Part of a small language model's weights: local attention windows, a variant of Adam for these matrices.
Each number is 128 + 24 x the weight over its row's rms, rounded and kept within 0 to 255. Layers, rows and columns count from 0. Numbers have three digits each. The size before them is the row's rms in percent of the matrix's.

# down: layer 6 MLP down (transposed), 1728x640, rms 0.0343, rows 926-1025, columns 280-319
# gate: layer 6 MLP gate, 1728x640, rms 0.0373, rows 927-1026, columns 280-319
# up: layer 6 MLP up, 1728x640, rms 0.038, rows 927-1026, columns 280-319
down926 096:119127109155176112088133087112112141121105076118133126117150148082157141127123124150111173129145086099095118130141117120
gate927 097:137129136161130135144160128121173123123142119118173128124115114114130127161165155112094150183137143156147138132151101096
up927 101:109138086134174124117104123149132096115140107157105131136140132099111124101075125087096109139092132116138092123137125120
down927 097:115081102117132125132100143126129108129167148140155119102109104122123120131105185138110104159159130134126118138137132193
gate928 104:146145129127131149163137131150101100055115104091175130174132133106161105130144125133150157169094164143174111142084143164
up928 103:102094169104138139118082141160155128132100090115122118136168155127099134144146071100084162101177126121086150119108154119
down928 104:105090135124151108128160076134111150161170136115134087102129131153118128123108127124122127140127123144104138145146147144
gate929 106:126139122153118135127151134150137133133130130134123101099144144121175135134108125095131120143131126156145152098120138160
up929 103:140115108122113139151112094133138101152150146096106102119120157123118107096141120134132100155130159129111114122118133146
down929 105:120118147149126146156153150098118102128114124112151134130141146140110104134134140104127150124168147107133108109179185167
gate930 099:092149120137102162108123118156161105156152109120103188116164090177147135165116184140151087125114143144148096099149124124
up930 100:144100179122173128153115172119113161140142169112173122111126104143124134146126115155190130124121131129152111084115128125
down930 102:134131144109113133146092127101081107093152112135075124128100112106161113134119113111134089136130134137117130145123094119
gate931 084:117166122128118124166127140122147127127150139181120172132120135190121123115157127115116153084135141161147132136120079130
up931 092:140124123124112143120123151161155135171119172109071114142144151128150112135112122157159134163119130137120203107138130159
down931 092:092135100101103166121075151112149107098136143108111108131169119128119087171114137110084190126114110133098082133145090163
gate932 117:142076108141123094105137099158157089128086114143145152139141138094151156127189105105219131117134139136139162125134130147
up932 106:100158144112115138089133144164122107113109130070113155114127112115137106149107140101068109121147107093076122116108147149
down932 104:133085118149149137146177126101125131119152129164129121177146135100160133133192108161216166125125128121165150131147162143
gate933 106:161127107141112139122156140135143155136128168142137148138136107089118116134104094131116122117105113124177118114120171176
up933 104:127146132100104136155120105169121131125152142149125141113146169115171166064140138138179151130126124128123100193151140056
down933 104:121181160136140106117143100121129161137111150149136098149156194094123122189131164151144137107113101135145137152131102119
gate934 100:117107136161149102177138123128115117146112073078141106154094116129183127111154129163120121172075145134133133124161123135
up934 093:114149115135148129136177170109147126150094089155102150187116140120141150103154160169160121070107153131100127108114095170
down934 096:143144169120145095108137099127097097104122149137143122115114117068132118084140142109105117107149161106133110145140115120
gate935 083:164101189172129133124138179135128136150118092161069142115125112137122137170164103141112121123137148122159110106137112093
up935 090:186123118099140130153168153117168156134174169134122109126115145109139161153150118156152134123153113095171130159120148132
down935 090:127081148189136087072126122136152121174136136146093161117118120145103114131148122128131144100107143178152110127160139145
gate936 111:123138157120169161130183125119144143097131118123129128102118106100153119086146158090129100177167119161141190117070102118
up936 107:079102152142145171135157118120131145107086094121162122129153141125118078112085124172124111112117114140110147164105152113
down936 105:144071106136140121120154163119099119081112143161134130125083138112112154141118133161104097131141118130145175157105114132
gate937 099:174155094135163121123136165113130155165108096092168109129158158137165178145173155155129124158114161142167155143162130133
up937 104:130121188162120141165145146132120129143144150140147175091126092100116116154155112152155111116175124147107131132116102106
down937 103:141127132136108135125145158133105114177133133108106160177129109135068103171104105136190137118126109114132144179153137123
gate938 105:125140093127081130111059148132123118131107102130110122100116098114123122116101103067169126137144143118107111149124139124
up938 103:095155139122128085145152113111134087134150134156112144131117098098137146088146159124112105150126121098074157137129121144
down938 103:141123119138116132122180103128130193095147161116137113097119154128141151131143120168134141127105159151109112137160189116
gate939 089:142106084128090102122152129163112173093158128138140123146125111125181138114109105147135107113072169133110124115124103139
up939 096:145133159125118122107097103159121122136128136142122128145095110113092105095183144138124111122155113105103175104135146127
down939 097:125080118138164109130110123133119146131131136119152080083156133163108139102107123139089188168170091148134135180130155110
gate940 102:120114132180120151156097089090138136120104142130102142169114139155113167146125125139152165137186127127139127133093151150
up940 104:080183152111131105103144140139111146077107148127109096143146132092111118141104138124106113128086143114148127124150097087
down940 107:150148136108126121152098134173120104102154140134103134114119136100144145124126133144098116129125106145164163191132146178
gate941 094:169116139112156111110141089105094097164132146112124133080128140145117111156151115118150147119134156121142153103081132158
up941 091:107099134144141107084174107173106141141165134139117102110134157093116144145121131085142118121123148132163111154161153109
down941 093:171147146142143131137078104104097129132153132110107152131123113145087135081122127134105107135126095147118123141164111091
gate942 093:123130121152105146118174124125102170130099163144146142168130148119131149148126091186146129148115154120138105113137132104
up942 098:121151149149089150129133159137096166173121133113094117117132128152130146100087105110138140160109122143119102147165102081
down942 098:140134142108122142167140146156126120141130138148126184090128133127148095113095174127112138084121168122098108145086135115
gate943 101:141136123132103156141095130162105141091087143092075162142111130116163125156158093152157124126132115141122138090111120143
up943 105:105122125155206166116215123147138119127148092150162128129104141091098117147113120165141129098116121114122135164121135126
down943 105:138087122105153164134125130090134176122113085114124103151136094134135082118149125138133129158149112148104139140119096157
gate944 087:066167145117104091127111112107092116147150140116111117142163130141138115111063118173129088093099101122122127095137185099
up944 087:110117109130167136118164146069127118195116098129107138132107127143111081133079154077087124125081170147115125156137145131
down944 082:164120153147119110137141147134149149112155107095158112145123126103100141111177135126123141126132129126119138080131131159
gate945 107:140139110188105128156168163180136150126141123138146139089100109129147100115119152178109096141105116156142171148127122131
up945 106:142123123137137117133143143103133172130103134107129116145085130119103090101117101150125119131127108129102133113117127120
down945 103:116128126141154148095138097166068129145084108098131101130102140139128148145118146118093100140099106141148111122140147127
gate946 095:140113092081116120113109144115140123146118136164168114082119124141136113151170094135141087094113105179143116143118120106
up946 098:072148144113111122148114139126150096153173180074114135146119158107121126057131120137146157163188132135128110145118123133
down946 098:114152151128121121124109118138141079074141164111162125175132121129111119144128157166145150162141126097159115110162137091
gate947 105:159152130120118165092140152137103111129093096133151135131138130159151119136136125125102123163149137154118173127133115198
up947 104:127111110126099111158060110149118119161126080125143122137119138103123151087141129141111156128108135156107138150120106149
down947 104:106103079143104113118126106106152105117115129108136151136072121114108144146169134165094109145162132157161135091115152127
gate948 101:096122153138102103111147127119122122123111129135128142129173162128145116060132109113124110105104114142083136130122136090
up948 103:137148129100138151184144121088164143159150104082110122160121149099100101110184147143100128118089138119114124097136129162
down948 103:112161155130128120140181157143139151136149131154090142153090149142193088150102153171099068115098147168140133124146138095
gate949 105:119154136125149185144113129143141160167121112088133157107134118130124130074135118093115162103145178139106104129076090139
up949 103:130131128152125113109196088165118125141105121117104103155132118096157155148136125127146143140124129102137128152133121146
down949 103:148135157104159131122138101129125124149129102167116123135146071131144133117128097141153146101166155110171107150087125097
gate950 104:097139117106154154122116145143135176084119145142125129114150118187165118144146127111103125115156132085102122139087103109
up950 106:176166109109161144124130103111084091116108112147097085130126125121156122176124083118186178140089126128115151181184109153
down950 106:131128140109139089131179118160126163130139130111108125180160127149159151142131103137132132120136130101095107161122120118
gate951 109:143082108143116162086140118107137091120143122139156098129116168150112130099133129091127131126103124119137123079072142154
up951 106:113151125134151154138100116125085072134122152161124132124102114176131115163164139131150133142126097153109138090127163158
down951 107:127121135145130123135114117110123155159142135146130158125121124162121133136160145129159168138136130148116136099113189171
gate952 104:086148132093142133168110129094141138130123168105131140123169126091153078112055133100111142129085140102154121128149196092
up952 104:119149124150132135096107148115163121118156149131104129097181129139116140095098142117125139168141089103154125114140123136
down952 104:166125100169147153125119116121138091143084066122140168075115135131095114148122163092156128157136123131136118129129083173
gate953 104:158123088100110095156126129176192124131155166103149175112150125134128104118132135109096102142142126114158159146135149136
up953 105:103113110164110127091119121144121151110138137137166137128132153092139127156141159152127153100140123167119127130124091117
down953 104:110158088100109100148089130115152106132125143130124165110109160113154143118168111185120113144064136131160177114136155139
gate954 100:095116120145160096164099106094160129106124150150137161136155102132152161166134147132141132098123149115098110113120113130
up954 105:146109103130160095138132110105102111097101154085103168139148140073125143167111063140137099128127134144098179168087115133
down954 102:113143114127127112151074143140130115138093128130149163114140106103124109116131168147122138150076121134097135141102141131
gate955 091:106119151144113113158138105127109131123162112133095139128160142107117091156139156136101163086120110096155113171137089149
up955 092:110127120152065128146121128111117169137135097131130106143123142169099094135158120133157135086146138130113095110123132160
down955 096:140119127116155117126117135167092130161100120108113118131121153141104110114093103119112128107144137123084138121118135098
gate956 096:137118170164151103117156142113126128119134150122125119116115133121115153181129150097125150164103108072140159136135100118
up956 100:144144085184130106113089101096137118104105158106125120137087080142102148110144072140138153129123120106102164101158147124
down956 101:121123080113124102142069163130151153114157110050133160120164152134157139076148138152136153096134148168142176068165118123
gate957 096:127190100146152120155122100176140103109128082143103153179104114129124149136143149091159122136122122152117139147144119141
up957 098:134135100098085136158085152158133158105158089122161113149123089102147150138111117095141101145152156152141160117140113120
down957 084:134146111110138131117135139101155121145131132162122139071130128114107140105143148126122128122139092125147098128129129180
gate958 085:135103129094126137099114131159123111138150129118103144113165129106139126148130123105087118184167141151103103105155092097
up958 089:140108113158145148184163152104110150093140116106130140137150141138129107147131123121129132145145141124126119137107155098
down958 087:155136115141150149163128121115156105149110155112102152065149118131132141134092129121122099105110113123087140110132170176
gate959 101:113118126166118118103117128134147128170178161106138145120154123138161164159125130138142152172150160132153104118152148075
up959 097:161129122062095101111135136137112164138144072139134123095107175149108129138148124115131078087131109096120133165127040112
down959 098:110119132145122135156115131132090127130151128169095109138174127159142125159137082127132120169113120110137179137122149123
gate960 098:122163111121098138121094148110141136112110137135156141150112119144151117142118091161097174140162086122115142086138122133
up960 101:087114103134120106136139170155117112119141080113094116170143178170098146129136161113150129126128143119116132138095127142
down960 095:117127126158148118138116093116114095120121098126136100123134130095152099098131102112131122154126149131115116159169128143
gate961 083:097165164108138173153153170176096163102135124128077126155135119100109138171092123093151116123124150149132086137092184112
up961 087:144101126094153145110095120122125112156104113125123121141116121135134146189149148134145091127115104075137118132161144128
down961 087:148172105104124093149152118120204107138124113113118141125136124138123120106140147127133162163133124133131145119163091075
gate962 102:193136103111169149104195125149150095094153064116123139125140123151157117090129070104093117111106156110108132156140140162
up962 101:143123131130157131104116117142089120113107158139092115131099133132153139144127091114132127114167114065100079161129151148
down962 103:107158114151102134102122118106074094111161104153139122156118114112124128129133132174128143129124088102109127102127078099
gate963 100:111142130106091149146133114177155175127108125150127072135095195131134107104155092122127099098104144120117084131149123121
up963 098:140105128136088113111052120133135101138128159136142121114100103151131167066092133137114137108126133102138091096160138130
down963 099:131131104136125138102150129145124102110137128095102102113135173155110118144130139108115114099097119153149157142101114152
gate964 107:128153131140123120093115131130158136147125087172116174109138184128138122104123118122091132103107113103109099124067150171
up964 107:122141094074152093157101127124201049154125150168129118152107113146107107079135130170130111143084124089118102131135124120
down964 108:138129119128152131102109132110131139140117124160140148115163138132192106149130100169125132118117145114136131139140113137
gate965 103:112127183101151120137112136154150110162095119103129145160097149076170087130107143107137134162106133141152129137142126152
up965 101:103140144123123149135141147131153128122129101132176171120147102110111158112152115140129136114100153116145127092149108133
down965 102:112117158147107133098139074110110114136133135113127131129124108096133169111092166092113130127162151153145112127117115111
gate966 101:108097149114165131146162169155180131142142131128162116148134122176105150076137171120157144123137137137140116125110065131
up966 100:103130176072143151128115071157071138126111099156110105142151150111117135164093111153098126137136142121149175139137136157
down966 101:151118112155132161134148130112143127109102068166137136110105114065148130133146172065146097103108122131135130081170099198
gate967 093:101101141138107105094125154143156097134107169116160156131101128146151129158181168097122129158112136168157183106115141136
up967 093:140103115134122106130129151146169083119098160134135152136070134120090153134113090129145114131081127152117141138128103121
down967 095:078109077110120143117128095127120114149159115092140118136086077127115132188109140118136070115165141132117117157135123134
gate968 105:154093141089121149172142111173143097105103110098131149137152128138115128157107119148135116144134169115134134107087142160
up968 100:137178139107125141102090102156120149159161143112151134071124159133096151125122151137120146132104152150109145077124108120
down968 099:115135152155141156105124112124136106074152129110116114124128087162100143157180111142096142109168103125150111102126120169
gate969 093:127117154070128141138143154120143124154161120112125162141161104132109154135103103143140133126142124132173136108101145105
up969 092:083175168106123109153151147124157126123134122137176163193148119168148115117125144113159125166132148142097165092125131153
down969 095:076131130124095139160154159112141148086144147110148110111110126189093145121134118165173152124098124134093152114141129115
gate970 108:136094147100105174131153146156151139161126120067133146169113160099136143100138138129179102119122135132141114116079126078
up970 103:126152123075088180141145143147121143141110155174095122120131176111116121134135129146164129116110140111107152118143098173
down970 104:111119129082066114093123055144127148150156098182184142135113116139138119151129132147167121090138137185144116157101129157
gate971 112:151124130107145132099180159140137104153133081098130127130134102115139129124199160129133122096134094173118126119130089129
up971 102:144170100097165111104152110151093148098122133120151101120156142156128142144136120100138107177131122131089171132137124137
down971 103:130127138137137139142155115086123164100107132113170117116121091104127103156068140141138114126159122127085135117121130080
gate972 113:117114124159124129107131117110118115145140130138120171176134126159143121111187117111101145133198188149189121161172139132
up972 104:116105135141140135155155120115098112136077113188126146090104160111120148150135136108176136130105101131106090186088105127
down972 105:140111151144153126113117132097125139135122150077132166161118090148148130135105125126136136127176189129144148097163153130
gate973 090:150131105119174122148130129084138100129175142099181090155126111158152157121154113109128109140155108090148152149160105119
up973 092:130124097079140113129128146088144181155119153132124141145112090124124168122114127131106099116134124126141101126117105166
down973 095:123151100117102110091124148097123165139094125160169144129138109116122153113140112143101149138116110091159166128121162088
gate974 102:138085138143120106125140086137090153133074161148157115120096107124147141141123111123152081154139099134134118101134097144
up974 104:129136089140114150150104094141086151159148137135175143139129094108154130107109155169159120136128137135167107123132120145
down974 098:112113109136137163091156121143129166089061130147132126110148057129153172177114123115127095170134100091157146121151114111
gate975 094:136120150136148104118162146106104146118150106112160119126136119136108146132146131129134115087138110065168103120078135140
up975 097:079116130118127134142152125140131150154176143135155173091118131142118127158121148175125133128118114157135119103162121141
down975 096:094145118157154164116143151119105182130158121139098154189158127105136127109066132129151121143151086134158139173152127090
gate976 100:097105138135117122150129107154106149139124139168139156133106125141133141173131164122137145100107092121172122116093094120
up976 098:099156052110117157158065087108163149127084123173097095144109117084099128114122158167117143138127166124123137196120089178
down976 100:097102197136114109122133159149153133100110153123150146134117185145138165139173140121167144142126144108133132158112155128
gate977 115:122141119123090119140111125134149131113124145141175146111113150124155125105123113165105138138132136154125127109125116134
up977 114:117144114103116131082136061172105105095095143115096162131141151063134119122111096095139139088152117095104152158160133121
down977 104:135148105084141146123099135115124125131106142138083116115133129157129165108115153157137140160106112115116140173160158137
gate978 086:158068136156126126113103128114145168129120154146100111134169174143139141146111116134137119112136121084176075094144104165
up978 087:095125136140138149112147111165122130131113134122095100093131127152102119163122133115107130133091087108111125148125137119
down978 088:139135137119122111136124080142113118115130123127187136162146150149157127065187129175154139102151129151088131137136104116
gate979 091:134100160121138130138143121200139114127107120153121111081105089160157121137146102115126140115182156152101173131116138127
up979 094:148114149151141179163155133136139156160104116133134119120137127117110131146132091101088144118129175104107153128127109117
down979 094:109155122114103118155099146112129141130151123128130192105112113148139116068187101107113109131172123074119106113113109125
gate980 109:134135131129116144161122112097122140153141132144118149143098142104121105137125141162120115143124155139126115136129143162
up980 112:137134114127157142151120127096109120140127116146129138114165122106139172127120148114118134136186122104130136167149100111
down980 106:146164084133158123137147144143134123136083122088113139148144157117115134134084174116104159132108121141133121100129099126
gate981 099:113129158111138144147165169118137125171144106130111189124138108097154155132104059099107133146152130101128140147094133118
up981 098:139147143132162092132103112110092090103128140101133131137108141130104087108134128158118111138117110099111126079143161134
down981 099:117138102115126138121135151150119156115117135152122136138157116087111083139093105121132144122126138106127105120110138120
gate982 082:102141183178100163120109176135153085136150144104141111143118074126133136130163177149160104134147098127126098135138135132
up982 089:113107206048154119137167148150139144139120112173138109088177142127103133115096111125149141103137101153113157104093150114
down982 088:140153122129090111127134149143158124103136119137120155130152093093134120174129131157145132104148151126123133163115110168
gate983 101:144198132128165118112144173163175106129096131083169080106126151144096105125088103110106097121127147100142106154128101126
up983 102:120135133170133070102135123147082113082151119145141139151147160181107101166097144133170096140088133138088159149128144132
down983 099:158125131087132116128147191140129125107113165125121119134120135138133129098129078143112116135117154138124132102144151141
gate984 102:092142071117115134123124132141111165145152171115150123141206176140133100144089158130174111093113146123144152169101144142
up984 100:124127110132137158098122115127131125143118080133122146144097119056133118141081143098117122195083093144139130120141076163
down984 100:156118102161144136118063115119117121159113134150131101112119150168123098108159189112120116152148116114098131130152127156
gate985 102:091124166149117117112114127074110106113103129191159131166084096157168141091109102180122113129095136140146118123102136146
up985 104:084105193104113124126105135142117124135117153122124151106131172192133102132159149136112163093127117165136108149121096076
down985 103:125126137107126118103187141138119148085111123128114112147140122200182101146133085165109168124144113142124123112114156122
gate986 105:130101154120141155143107099134171159174101112145162159095154129138171139080118102136086088126114144160118143124175113152
up986 105:109133103112142113122155132139134050122096148073117147113144081088103097134121130120102090147132105082141156094136104061
down986 106:124112134090128119083097144085119113146076129119120085120108113072116109130155085143177144163143134184099122114130140099
gate987 103:130092176112136085135106096140110140122121136129164123143182132090160108139180084159122135107133185144137116194157127163
up987 103:131155137134134165107154153079156125157147102117150109100108094107104121166129078141131148097127183110141104105152113118
down987 104:112117122138093137126136113096103131119116136142140141136141118166108127144123121163114144127175135101176167131119088158
gate988 098:114131088122143141123113103120142146144091086116136132111159129149163109163101114130151099163095170143120136073127147152
up988 099:086154108180106111091164115121171113104122171092138126136097136144147136127143169108096161121105126166130135124111075169
down988 099:098110119178113136154071165158140152131138119162110128162119104117141158121148117110099155143117162102134111141140133109
gate989 099:125110156165118109117148126125168175111170150073135128123129143141137096092106136107127114141127140120140106108091122082
up989 100:126135140100102136113138119155130116119116107146109077067106142116116110152127157111151138109101085082143131123178131107
down989 101:142129151164148123158113121105164110098132126142106102172124108151106111126119118144151091133147144111134151144134082154
gate990 104:137158120148138144115133157131109136144098125147100141139142149129105106143160112142155146147123122185128126154107129120
up990 103:124126104112147071120138173111114117146143141122138134129101128137114122100129126116096144116108123090080146141138135168
down990 100:113081103154138137123115137153145117104112102131138142146137111134100071150132121120129100102108169125147119162137110102
gate991 109:116141096114098127148096123145160108163105136105175146097150133090120108128098153141109131162152163137125112124107141123
up991 103:110079083087124148083168128155160114140117104093170112127129063126107132138141192118140123195093124181116132106104126100
down991 103:114082128151138103116128150102117150138126127162145108147090134122109140128185120121158120142160154119149140157167141173
gate992 106:116174165119140096133098160096149126137146144142171093107136127121145087111130132150054104141146120139160117074137157089
up992 101:162106156161160124120134136155139067122142117122146156130134155163110190098115171104094152158135135130152093076125146126
down992 103:125123100133148111157137120162106149137121144103126135136110120105145133162128162119123136098165118104123088117122091151
gate993 101:143109098131125190101129119153139120114090126130137130116120151134129105121078156122131144128139098151164140170137147126
up993 099:096105109126093073143121145168103159109163083113098111110140144134109117101062111096107131137159126130118126154180135097
down993 101:111122130118112112158112134147111122152139131120108161096140093108125148115176142112163133137108146132114106135153136125
gate994 090:176136133164136150167138113092158164111126162131138176125127156115160104125163118170161093151155176125128156135169188101
up994 092:167130106100158105112092148095123163132155112131130113136119116149099120100142122150088165138121108129107114153118152145
down994 094:155121158139161146132103122109112142125103132157160101121134141116112142154103095108132092112097129131131127114109156126
gate995 093:123181133123129126096108124146184139136098143116110112082112155133097109167135096118136138098150140103081131174124115150
up995 101:131153151171115117115130132128146101157128141154146139139105161118090070112137118129149176095172140123141151142149122082
down995 101:158166146132187118126119158152112123129124127127124152156117111109175092071190080156136161109087147120137085137117126161
gate996 096:105095084115141136141149135180152139133154136137137141126159115168189138143120117142108075172120141166120125124138140109
up996 097:132152136134158087127123160100124165081140148138112128130126092158177153178125081144122092132152110124098158157123106092
down996 100:129139178107148139114172103123130106092141136156144110148095170120130143150165140118122110171112132123143157127132170093
gate997 092:145134131163130143110070167172111145123127101142172160155132198137168164116117113118125141131139127159115126109131129138
up997 094:113116116120172130109129150134125139143120158160135103150159120126147103152085149086128100159092143116133129106130158101
down997 097:156116116098106110140164104150138120111167121181168169180133109108144138122138121162116164147140136066089153122125131111
gate998 099:108136165106112121088122153135163069141152152153103115127125128132135139092153110148150132148134101136175135091150132067
up998 102:133094127125126163076132163122145116164117147120149121107132151125143135108129115103140176112141140161127102096092106064
down998 097:124129125098149092121101137131121129061121142161108112140145128157133138127127156122122095115092139154138163152092126105
gate999 097:145167109108119053121122108116089086124112145123135137162118141104145147102153144143118109112104106145140107135150124151
up999 095:154159172120076111141143140140120137135133094129140108118164132132143101161139140135145125158107110139107125097132146099
down999 097:112094148127157116119193123102127131121136140121132147097154117121131133150140131062154132090144132066171103155131126120
gate1000 094:125173111117091133149143157135156108125119119136102150129094094127159177146108138077107158111122186107146080145144095116
up1000 095:075120162147108127138161100144131086112110142144113154096081093101131171120101139115120116114147116152135111113142128119
down1000 091:116093166136128092124155106132108163154155137126153141129130140124134128131155140142146137113153166117126116138164113115
gate1001 103:162134142111097107124151121159155120147112144140147156135121111131121118100128108100122125135111104125147163092091129115
up1001 104:129114081092112119148118143110133078132090112125155116127127170141133133126130147093141132132109149102139098131123154130
down1001 105:131144120136129108154114135153132152125103132158141144098123104146101121099107161113129128102134110135144126099157156124
gate1002 097:082142120139089139122146109130110135086133115149127155172095106122172127146126113151113142126129104147103136110147116120
up1002 095:095147111146083140166114128154112125132087126115147153109108133129128132131141133132096147103142089128151170136127128122
down1002 095:167119136145116117147124089103140126134123125136161149108149142162142153110158114164112096140088112189069111100147129138
gate1003 090:111146162130147155168115118143122154110175150115144143133120104069139131120154127126127147106130168122103158146109151128
up1003 092:136117110123113095130096126116146116128149139142167152130103126145114198144178139143082148105146129111109160123102127093
down1003 096:119128138109098115103113155118102102114141129130154153132111129148115146148190116109107118145063130128154135147096134103
gate1004 112:136112147141131141112127118120157166120147132117141140151119130147124090122141131088151136149147110123134111141148151122
up1004 110:128095166109118124120132126111158129108137146125147113137128113156122112123150104091147110120125099151139089173138106157
down1004 108:135155156130104107146140088105121138110159136109136157097121147134111118124141122132106156130138102112109092150112133089
gate1005 108:131123148132153156158148128137134129112135115104098141087126159143161114133112100135119132124135148142178158185155115109
up1005 102:157101105149105133126136139106132133153140139139110104175136136124125086129105129109138126097122177133124131178103140152
down1005 101:126125155153143113098110142149155115164095123125163177139111138114089111099101153167122119136106126142117128130147118144
gate1006 105:149181133070130137148130110101117121149143114123155147126124124140128090121153165161152143135162109139149138108126142135
up1006 105:142098163111173080151144099120110144112170147130114122143086110068155136065151113132146091153109125174138118116156128109
down1006 104:136115155103133171157088146118106148139140155122107098156107151120159164096131097124133118140150119136152126100113132155
gate1007 082:120113084160109101133148154129157159189100167115098100122085099152149144138162144097102144123134096109095101096121146151
up1007 090:128106175121106083048150090119139128131134157149121116084117164144120147133186127114124132089188122119130115132164124139
down1007 088:142147149122128119133099117098155140164128173118138105153158135108127151109104193164104122171122162129106125114093144089
gate1008 078:165089076102110117117141119148075077154148112097133065116079139101123152143182174104137128089125092136129066105110135161
up1008 089:105152164101110101136087085126132177108125129124144090128182129153160147076117101125130108117115102096099153113130142095
down1008 085:109139132111092141146132115108153177146149126164116081119144117104123113113131138154110122125149119092104127145103140141
gate1009 102:154121164118104138142127106166068169126072091151130110140141117145142105134142147159182130155094147117139132124132155155
up1009 102:115143160159089135108088144164112137113107122083101145131137132124140184132142118108159121154097100087144146139138112128
down1009 105:126098143150117108122055089168154166121098137137127149133155139157135138146115121157122147083148159142090155185160123079
gate1010 113:100115080149122147137149173170121138164123138124155108083138141129129151082142128089162137139113175118120114115081140135
up1010 109:118105139097142132162140129147131172140178099145133124102158114162108169077137135110145153126118126128127151138122137107
down1010 106:139096074087117100125152147122165135127133136099159095143161138147099132163151151116146120080151148135173088129116136150
gate1011 101:145101129142135168131090122088068085179106104093141093135109101118096141121102137131077113169140096156149116099131126119
up1011 101:139145130146119138136128126162118106132116150100174152100087142134139119147133132116115072114098110139104132133121087156
down1011 101:144103152114147114132157086140166148105122122108120163134158104119160124094114134118148093139160132123153158118074138127
gate1012 104:123149152107122121111096091146128100116095135177103161180145156131133142122132121174152108135114151061147142125184127151
up1012 105:126128109146163161169128120141135116116115155145170104113106147060092162120121078110142105114144082089142108143117135133
down1012 105:121136139112107132118123116196102142124170099142116153105162116129120144154115094114128128106129114158087132128109140155
gate1013 107:108122122091118166100107116145107101128088110152119083095139144135133119129112153118123118109147110121138158171144112121
up1013 105:129152109134132149110112154129112090184158141123100122151073169127137153095124136115100130095121126116140113121074129126
down1013 107:120139121156104142140101103130153108135134095166100193164112155149128109139117107150119115083140104098117132188124160170
gate1014 096:150131129147117114135107130106113129100129138210119122128187122151109147116160110087154158123096133123127133107123142136
up1014 095:119094136186135139133138138150134129112132079098142163133144132104125165126124137111179204097136126135132117178158134125
down1014 097:113191107093148110120131169173052112106141132110139112145093144145116138151126132114119156103103129122140134104119168153
gate1015 112:127133116125137186146151142105115147143142148124121147148131123133159104127127164095139146123114142125162106139159118142
up1015 110:140157129147155143120133079141075162126099161161112140158075148114120129148106084148148132137141149136127134131118150113
down1015 109:085124159101126128134112111127124163124083121132123186082139110136134158109085119167166133132114138154150136170130144125
gate1016 112:123165096135144178122129097135140138110091105141140091123115144075128087118119111153158129120127171101121101110136123171
up1016 115:129145126112152194141120085141122128087125100101093107134114161092095086114109148111130117132107145096093140132147143167
down1016 110:116170134105182175139121123095113138154132110087104110184137168118135127096108107144121115146087102101103137104136137102
gate1017 090:109136142110117110120142101125135131119116105132122135136140152120150082152134123102153108142148100147157102124149145167
up1017 095:117140113136115101117126142159121147120094116162157144132142115104145140139112168119108146112107130083110122142126168160
down1017 091:113155147158142111188128094124136104111159156115099077141124077115105107135129190142157132089123142134145126180126105159
gate1018 100:130120166114121153102113175149122098129157165078133129160141101159175095137108162092144153129137154127167102115098105108
up1018 098:128110123138144122158097102103121112125168105107096120140151203114114138121115163132140173136132115087124110110101107064
down1018 098:104156125136173121092115117090102141141104150131132151098132112115171161158146129141107115132139108186150114164108149144
gate1019 106:108127148157107159134142126145137143155121154107166146114131154141141124090144150112156140117120163142175110144123116133
up1019 104:169111115176173126078127143156163094152177099148132146164117120128116127107121095130127102120134104094113113158170117124
down1019 106:131134106116125101143130155096095102103147129136128099150120111145115136119139156163116129111110149108102129108117138126
gate1020 109:136117121160111128135136145102122149156121087161153128150170143134130106138158134149152123120152149157146114125127161132
up1020 100:118118175142103090148146139130159171131107166149088074126131143142132116144127111091105116118108148129138118167133140140
down1020 101:137132131122155128109088121139125128131126133146173156153152141093150112102187089154161108137108136099168114153131169105
gate1021 089:133123102099114137141138110159158134177133121133170115135097146112134164167145095132073103116116132182129077131134120159
up1021 098:129127146124148113040163124128099139129119121116148127124133125105104093135134152147110126128142139154129187133077112127
down1021 099:127085131116150117084164130105148159136107091069147092180146130154136154148100115135136109113110127139128098107129060137
gate1022 097:153121092119128146134116100112108133131120141094143121116120143122136134122155137159152110126133099126165101125125136109
up1022 095:127147142093119111122115096157122138136147141090151152127131143119150145123161144130153117093135070126141118147145134117
down1022 093:157124119111135103113160103078139155105149142138114124107144101136155113117130105105110128132162120134135151117126125142
gate1023 107:103149100136099134136127179128114120101142147121138106171095101141114114146117119173095118115139096113108111121148149148
up1023 106:136117123100103107111133131132106186067132099103140181185137152123129123115082133123112151084148098128109209127170119112
down1023 106:139077140153144140129113137146135145115147119126083146117157113139143139151124119115141111125104120076134149158116114138
gate1024 103:119129134148133156112116155089137159134128117132134121145126155138107092136101161088138094145154144135148150109123153149
up1024 096:173095156091169085137153102168151165161159140098138154103138110100113124139192117160097135103148151153121129152130128132
down1024 098:106138127147113107106125160120129102139139100152136124148081143135089151117076180108133131130132134125149159151144143155
gate1025 098:097135197117126150183133097153135184113122129099111142173119114121135122137102108113154113135140147140118140109105145123
up1025 100:114130094136093106121103130118136144132193124112135078162133156064083105129139113142134138113145143101084089148107144142
down1025 098:107105112106105126095155151109138105132127131145121163108128106093143125113139111131130118110128121122111126120087120171
gate1026 109:105152088094083130114140141103140136135110120069117105145115116151140126070132107112087142152101180132117125132104086138
up1026 106:179116091105125176144111150178095123123141087142098151135123142112145139119176141169123133143143122133106128142114163185